Each number is 128 + 24 x the weight over its row's rms, rounded and kept within 0 to 255. Layers, rows and columns count from 0. The size above them is the row's rms in percent of the matrix's.

# layer 11 attention value, 192x192, rms 0.0808, rows 168-191, columns 64-95
size [ 62  60  63  90  71  91  94  90 106  66  81 106  64  85  81  76  61  75 109  75  73 110  63 111]
[[109 141 133 158 130 114 103 174 132 121 120 121  62  92 111  93 152 165 121 116 118 133 118 133 103 140 125 123 130 146 126 122]
 [136 135 105 115 171 139  67 129 170 110 141  88 102  81 127 130 151 141  90 141 140 171 118 116 103 115 128 146 115 145 144  94]
 [124 119 148 156 129 139 102 143 135 136 130  89  92 102 119 106 126 141 136 103 100 107 108 116  98 143 120 120 119 109 105 134]
 [106 121 136 118 135 140 158 143 143 106  88 101 173 134 143 118 139 169 147 110 138 118 124  82 138 113 161 119 118 106  81 126]
 [133 122 150 154 101 125 113 173 141 156 136 109 180 168 160 129 110 101  95 138 144 137 147 116 111 104 131 105 141  86 164 129]
 [139 141  98 130 116 119 121 162 117 117 206 140 104 149 152 178 135 122 107  93 151 152 113 144 147 136 131 133 106 113 156 180]
 [114 153 136 137 127 138  70 114 113 135 152  94  95  94 184 114 140 187  96 136 202 174 103 120 142  99 122 126 120 145 126  91]
 [162 123 103 122  95 113  96 101 142  96 135 134 120 156  96 141 120 117 128 109 114 136  97 149 143  95 124  94 128 145 162 129]
 [131 101 112 124  79 133 122 119 146 112 140 129  65 149 109 166 135 174 130 119 180 136 138  88 114 117 142 108 114 120 114 113]
 [132 145 121 103 112 113 166 141 131 140 119 130 128 172  88 170 105 123 137 116 150 107 179 126 133 140 121 149 126 114 136 147]
 [134 141 130 107 102 163 106 113  97 136 138  94 111 122 115  89 136 146 137 124 142 145  84 136 118 140 113 125 142 161 145 116]
 [150 114 130 153 135 139 104 122 129 115 141 124 105 126 156 110 115 131 106 182 136 139 111 144 193 127 119 133 126 106 138 133]
 [ 86 144 111 115  90 115 145  56 116 131 128 107 159 171 103 132 100  77 153 104 155 125 145 119 133 126 144 135 133  87 165 130]
 [135 133 129 138 113  93 134 124  89 154 164 152 119 137 103 167 123 193 140 123  84 144 128 115  88 121 107 115 146 179 117 101]
 [144 146 115 157 130 147 129 135 121 128 135 124  99 107 122 132 111 109 107 136  96 147 151 152 101 145  67 158 129 147 116  97]
 [141 103 135 140 152 161 138  82 168 124 128 172 139 102 133 123 133 136 124 140 100 118 120 144 166 171 125 164 115 133 143 125]
 [120 134 160 156 135 120 149 116 112 140 133  98 105 119 131 130 136 121 135  78 100  89 101 138  98 182 121 118 132 150  83 112]
 [ 93 156 136 123  89 117 136 145 133  94 138 133  86 171  70 105  92 110 152 160 159 123 155 133 135 110 125 115 146  97 147 152]
 [151 124 146 134 133  86 120  93  95 127 149 133 109 172  94 124 144 115 119 131  94  84  77 119 112 137 114 116 122 138 101  83]
 [145 105 120 105 108  97 110 126 146 104 140 110 130 133 104 150 139 112 158 145 107 134 172  87 126  77 161 118 144 168 131 163]
 [121 139 102 143  99 141 136 158 113  92 155 126 107 172 105 146 168 138 148 135 159 146 139 137 151 136 137 111 131 119 169 170]
 [130 128 118 112 139 164 140  96 150  90  88 171  94 134 110  99 123 145 131 159 175 134  80 114 185 143 130 116 100 102 151 121]
 [115 118 102  98 106 145 132 147 133 109 121 164 176 161 144 137 117 127 148 164 170 127 141 127 167 130 150 133 142 121 119 142]
 [140 164 122  97 102 121 144 142 133 118 152 103 112  80 107 142 105 136 159 129 151 121 116 133 163 101 137 137 150 154 121 164]]
# layer 11 attention output (transposed), 192x192, rms 0.0753, rows 168-191, columns 64-95
size [ 87  76  99  56  72  66  68  63  73  80  76  65  79  75  62  76  90  74  65  64  70  71  87  70]
[[145 141 149 146 134 136 135 124 117 140 127 105  73  71 135 136 142 154 134 143  91 125 112 133 112 133 107 115 142 140 134 119]
 [157 105 140 160 160 130 119 158 135 109 128 131  63  87 168 118 123 169 119 131 115 125 104 140 118 140 103 140 137 158 129 108]
 [123 136 137 163 141 128 126 152 136 130 117 121  64  98 143 133 121 143 106 125 131 112 110 133 111 127  86 132 133 133 148 118]
 [129 123 114 110 121 102 134 154 144  80 153 176 125 149 136 131 133 126 140 140 136 106 150 131 145  91 115 138 114 123 155 123]
 [114 134 114 111 132 148 124 129 149 152 121 143  93 164 111 121 124 129 117 132 119 118 148 135 109 109 131 125 132  97 101 167]
 [ 98 119 129 121 119 132 130 160 115 132 117 118 155 155 127 126 131 132 168 129 111  96 159 128 131  98 150 122 117  83  64 119]
 [136 119 108 110 129 142 112 102 127 119 155 153 114 106 117 114 148 171 108 136 100 157 110 107 106 172 107 139 145 143 134 123]
 [166 133 111 148  96 141 128 163  98 119 176 127 115 123 187 150 135 155 107 134 100 121 151 125 113  98 143 110 130 106 183 111]
 [118 145 121 104 132 130 121 136 109 102 122 124 217 161 136 150 124 107 141 144 106 153 128 162 145 119 141 121 103  94 139 128]
 [105 154  98 119 126 129 150 131 109 131 113  98 182 170 138 138 124 109 132 123 129 119 173 141 132 132 142 129 128  94 136 132]
 [130 129 123 123 131 151 115  66 107 141 160 109 144 103 129  94 125 153 130 140 112 147  98 125 128 132 118 138 145 146 139 110]
 [128 124 153 106 128 131  95 165 148 148 119 146 128  67 137 106 144 155  93 125 120 151 159 137 104 128  76 133 120 162 106  96]
 [134 115 130 117 126 159 151 134 146 127 109 148 150 145 130 157 140  94 110 135 126  99  93 129 108 154 116 126 131 146 127 105]
 [148 122 136 105 147 140 121  79 135 134 113 122 110  87 161 122 130 146 110 134 119 166 100 146 145 119 124 141 137 136 143  74]
 [143 144 156 157 148 151 118  74 112 174 140 100 109 108 130 129 131 132 109 137 116 134 111 145 125 163 117 132 119 137 134 111]
 [115 127 142 115 126 123 125 110 109 151 115  98 168 104 118 109 108 157 144 131 135 139 111 171 123 137 118 145 146 171 151  95]
 [133 128 153 151 139 129 138 132 127 128 133 114  70  85 135 130 137 119 133 133 105 121  94 133 118 125  97 136 135 142 124 116]
 [137 124 121 120  99 102 114 140 138 124 139  97 131 122 122 128 148  89 124 125 129  99 164 122 104 124 150  79 113 110 109 134]
 [120 127 143 116  92 128 143 171 177 154 148  63 142 104 156 117 108 151 145 108 131 144 126 149 122 103 177 141 130 143 109 159]
 [155 116 124 123 106 107 134 192 133 115 135 130 149 160 114 138 114 104 125 106 133 102 134 130 139  95 160 121 122 105 127 127]
 [124 116 148 127 124 125 146 165 139 107 104 127 155 168 109 166 137 111 145 124 123 111 134 135 123 115 133  94 113 104 140 133]
 [128 114 110  94 129 140 111 156 114 110 125  93 175  75 143 154 114 151 119 109 104 164 102  84 116 122 149 138  96 109 113 122]
 [116 137 121 110 107 120 129 125 126 105 150 137 181 160 125 121 130 110 143 118 118 130 164 133 130 110 167 129 116 106 122 122]
 [126 121 146 155 144 129 121 139 118 130 146 123 135 157 123  94 153 135 107 111 127 117 104 115  90 156  81 127 124 140 140  88]]
# layer 11 MLP gate, 512x192, rms 0.0821, rows 0-14, columns 64-95
size [ 86 103 106 100 105  97 104 103 101 102  94 106 102 105 101]
[[157  98 115 134 136  95 128 150  98  90  94 123 131 131 110 128  97 136 173 178 155 131 133 144 104 148 167 127 137 120  92 115]
 [165 103 141 110 114 137  87 124 106 109 140 151 129 146 131 170 152 136 140 155 122 124 120 134 111 180 161 127 105  76  65 103]
 [ 98 118 167 104 149 149 175 134 185 115 101 114  96  93 131 123 150 146 143 120 112 138 119 131 140 137 125 134 128  85  86 134]
 [119 104 119  94 119 154 143  83 154 113 176 122 162 128 131 151 128 109 132 161  85 118 161 109  95 161 122 114 150 122 135  83]
 [114 141 144 120  71  54 154 123 139 123  77 124 130 118 183 113  90 137 120  96 127 100 132 120 120 133 104 118 106 135 155 159]
 [ 92 153 161 166 123  85 139 126 107 134 144 126  98 135 165 106 136 167 126 112 132 170 144 134 131 124 140 151  93 121  80  97]
 [108 144 160 138 144 110 107 113 130 152 150  95 127 115 147 108 137 106 130 139  98 109 120 120 141 117  88 135 133 150 125  99]
 [129 130 102 155 104  83 117 120 123 127 136 121 138 129 130  93 167 188 159 146  83 121 161 133  95 122 150 183  99  87 120 119]
 [ 86 129 139 130 155 123 140 119 141 156 121  87 126 124 143 110 132 105 143  93 124 162 121 118 160 158 128 150 119 115 122 151]
 [154 107 115 143 103 123 127 148 141 134 111 139 173 146 143 166  96 130 107 148 143 167 170 186 113 147 128 139 142 141 169 127]
 [108 160 144  80 139 120 126 147  87  85 107 113 135 147 100 155 126 169 119 156 146 156 193 144 143 126 104 149 133 176 111 146]
 [158  94  92 127 151  93 130 109 136  94  83 142 149 134 149 114  80 132 100 129  98 109 149 128 102 116 164 156 100 122 165 115]
 [130 133 146 127 112 115 144  98 138  76 108  89 107 105 128 117 124 123 110 159 146 106 155 129 156 178 149 168  86 120 124 144]
 [130  74 137 140 101 144 132 118 147 125 165 157 119 156  83 155 109 138 115 146 128 144 140 142 130 124 109 155  97 100  96 101]
 [113 116 159 113 124 144 154 138 116 100 138 118 134 154 110 120 108 123 119 188 125 145 119 118 149 156 137 132 143 149 153 176]]
# layer 11 MLP up, 512x192, rms 0.0821, rows 0-14, columns 64-95
size [ 85 102 105  99 107  99 103 105 102  99  91 106 105 102 102]
[[ 99  96 145 121 165 128 127 161 110 148 110 147 132 115  94 157 104 112 131 169 164 109 111 124  92 175 127 112 110  97 109 122]
 [130 148 114 118 152  93 152 147 120 149 105 175  92 100 145 129 178 121 115 126 102  68 184 109 120 171 113 160 121  80 109  97]
 [138 165  52  99  93 170 127  85 117  98 155 116 140 175 105 123 152 139  98 123 115 121 135 153 148 168 115 142 145 115 117 131]
 [136 134 100 102 150 132 130 102 139 153 157 105 140 152 121 101 137 158  94 191 136 126 125 136 185 142  64 114 138 133  97 129]
 [109 110 108 127 131  82  96 112 139  80 139 126 157 123  83 115 119 148 137 126 128 125 140 110 148 114 106  61 126 115 170 114]
 [147 141  86 164 107 158 116 137 134 147 148 110 132 119 131  87 112 110 135  74 128 162 144 114 106  92 141 129 110  96 161 129]
 [142 129 156 130 132 132 128 131  97  79 142 156 125  93 162  53 122 135 164 118 185 190 109 141 119 118 135 106 189 168 138 130]
 [108 134 117 112 112 152  53  97 134 158 112 111 112 184 149 103 105 177 137  90 133 122 153 170 103 114 161 112 148 134 118 116]
 [118 126 114 153 134 125 109 162 164 147 102 164 102 162 141 165 119 124 106 114 152 133 101  90 150  85 145 123 119 101 152 103]
 [163 146 138 158 117 158 126 126 109 171 154 136 125 129 142 130 108 142 158 141  99 101 153 125 115 184 113 103 119 107 146  97]
 [ 91 105 141 167 145 159 123 149 113 102 139  92 144 144 123 166  95 106 110 176 149  74 150 142 108 136 109  93 134 120 153 136]
 [143 122 130 130 109 116 150 159 137 166  43 109 141 122 120 162 100 106  88  90 109 146 118 147 106 133 113 160 140 107 153 113]
 [152 111 147  76 119 132 102 126 128 111 142 110 172  80 136 143 149 222 134 117  95 171 128 163  98  72 140 124 121 139 100 153]
 [132 137 103 154 118 124 107 129 111 112 129  95  92 101  92 198 135 149 102 125  92 147 140 134  83 144 152 170 124 172 135 148]
 [128 105 152 149  98 119 111 107 137 124 135 120 139 122 120 111  73  83 116 159 135 150 124 119 105 153 133 123 160 157 116 149]]
# layer 11 MLP down (transposed), 512x192, rms 0.0764, rows 0-14, columns 64-95
size [ 86 103 106 103 106  98 105 109 105  92 100 100 106 106  89]
[[162 119 110 133 151 148 172 135 119 143 169 143 122 162 115 132 133 126 136 116 139 130 127 148 113 105 129 172 149 134 140 110]
 [122 120 139 139 111 147 112 170 124 107 107 101 150 138 107  85 105 101 138 132 128 175  95 111 186 109 129 108 132 139 155 145]
 [ 98 127 124 155  70 158 167 102  94 107 140 140 108 146 138 104 103 104  84 137 114 109 133 155 125 174 126 148 136 141 131 120]
 [137 136 145 110 119 160 112 119 181 144 121 135 134 141 156  83  80 121 156 135 104 135 160 157 136 130  60 105 106 136  91 124]
 [129 163 153 141 121 108 147 132 107  95 126 109 111 128 108 115 103 129 112 132 155 131 126 116 148 174 106  90 117 104 152  81]
 [121 122 101 108 134 107 127 128 129 139 120 146 146 141 128 108 117 163 151  69  69 145 125 140  99 158  46 168 144 111 139 143]
 [ 67 154 144 109 132 168 137 117 101 131 148 131 120 137 122 121 109 159 105 157 126 106 143 116  93 179 122 108 161 142 121 139]
 [128 122 115 106 110 103 152 129 154 115  93 136 117 145 124 133 181 182 135 110 117 139  81 168 120 157 135 143 121 147 144 112]
 [159 122 103  96 107 159 133 135 154 176 157 108 108 105 127 155 156 107 111 143 123 152 178 136 126 152 139 106 204 134 128 174]
 [180 103 201 135  94 136 135 147 162 172 132 127 142 161 155 126 136 150 119 168 106 160  93 140  92 119  97 129 125 114  91 139]
 [123 142 216 101 117 132 154 130 119 169 105 118 167 142 107 108 124 139 133 162 133 110  79 136 159 171 148  98 123 124 118 155]
 [134 128 128 144 127 151 128 128 149 137 123 143 117 167 137  85 106  86 119 135 115  97 177 118  93  82 100 120 158 132 167 146]
 [108 105 142 149 114 157 119 130 125 169 144 125 111 160 101 152 168 121 137 120 180 139  86 145 114 126 142 123 122 128 110 124]
 [113 134 124 120 136  71 132 185 103 102 119 106 113 121 157 115 113 167  86 164 156 114 129 188 157  99 130 144 126 119 180 128]
 [133 161 121 146 145 122 134 160 162 158 148 123 142 115 177 159 131 139 141 116  97  89 131 168 123 187 121 115  94 124 110  64]]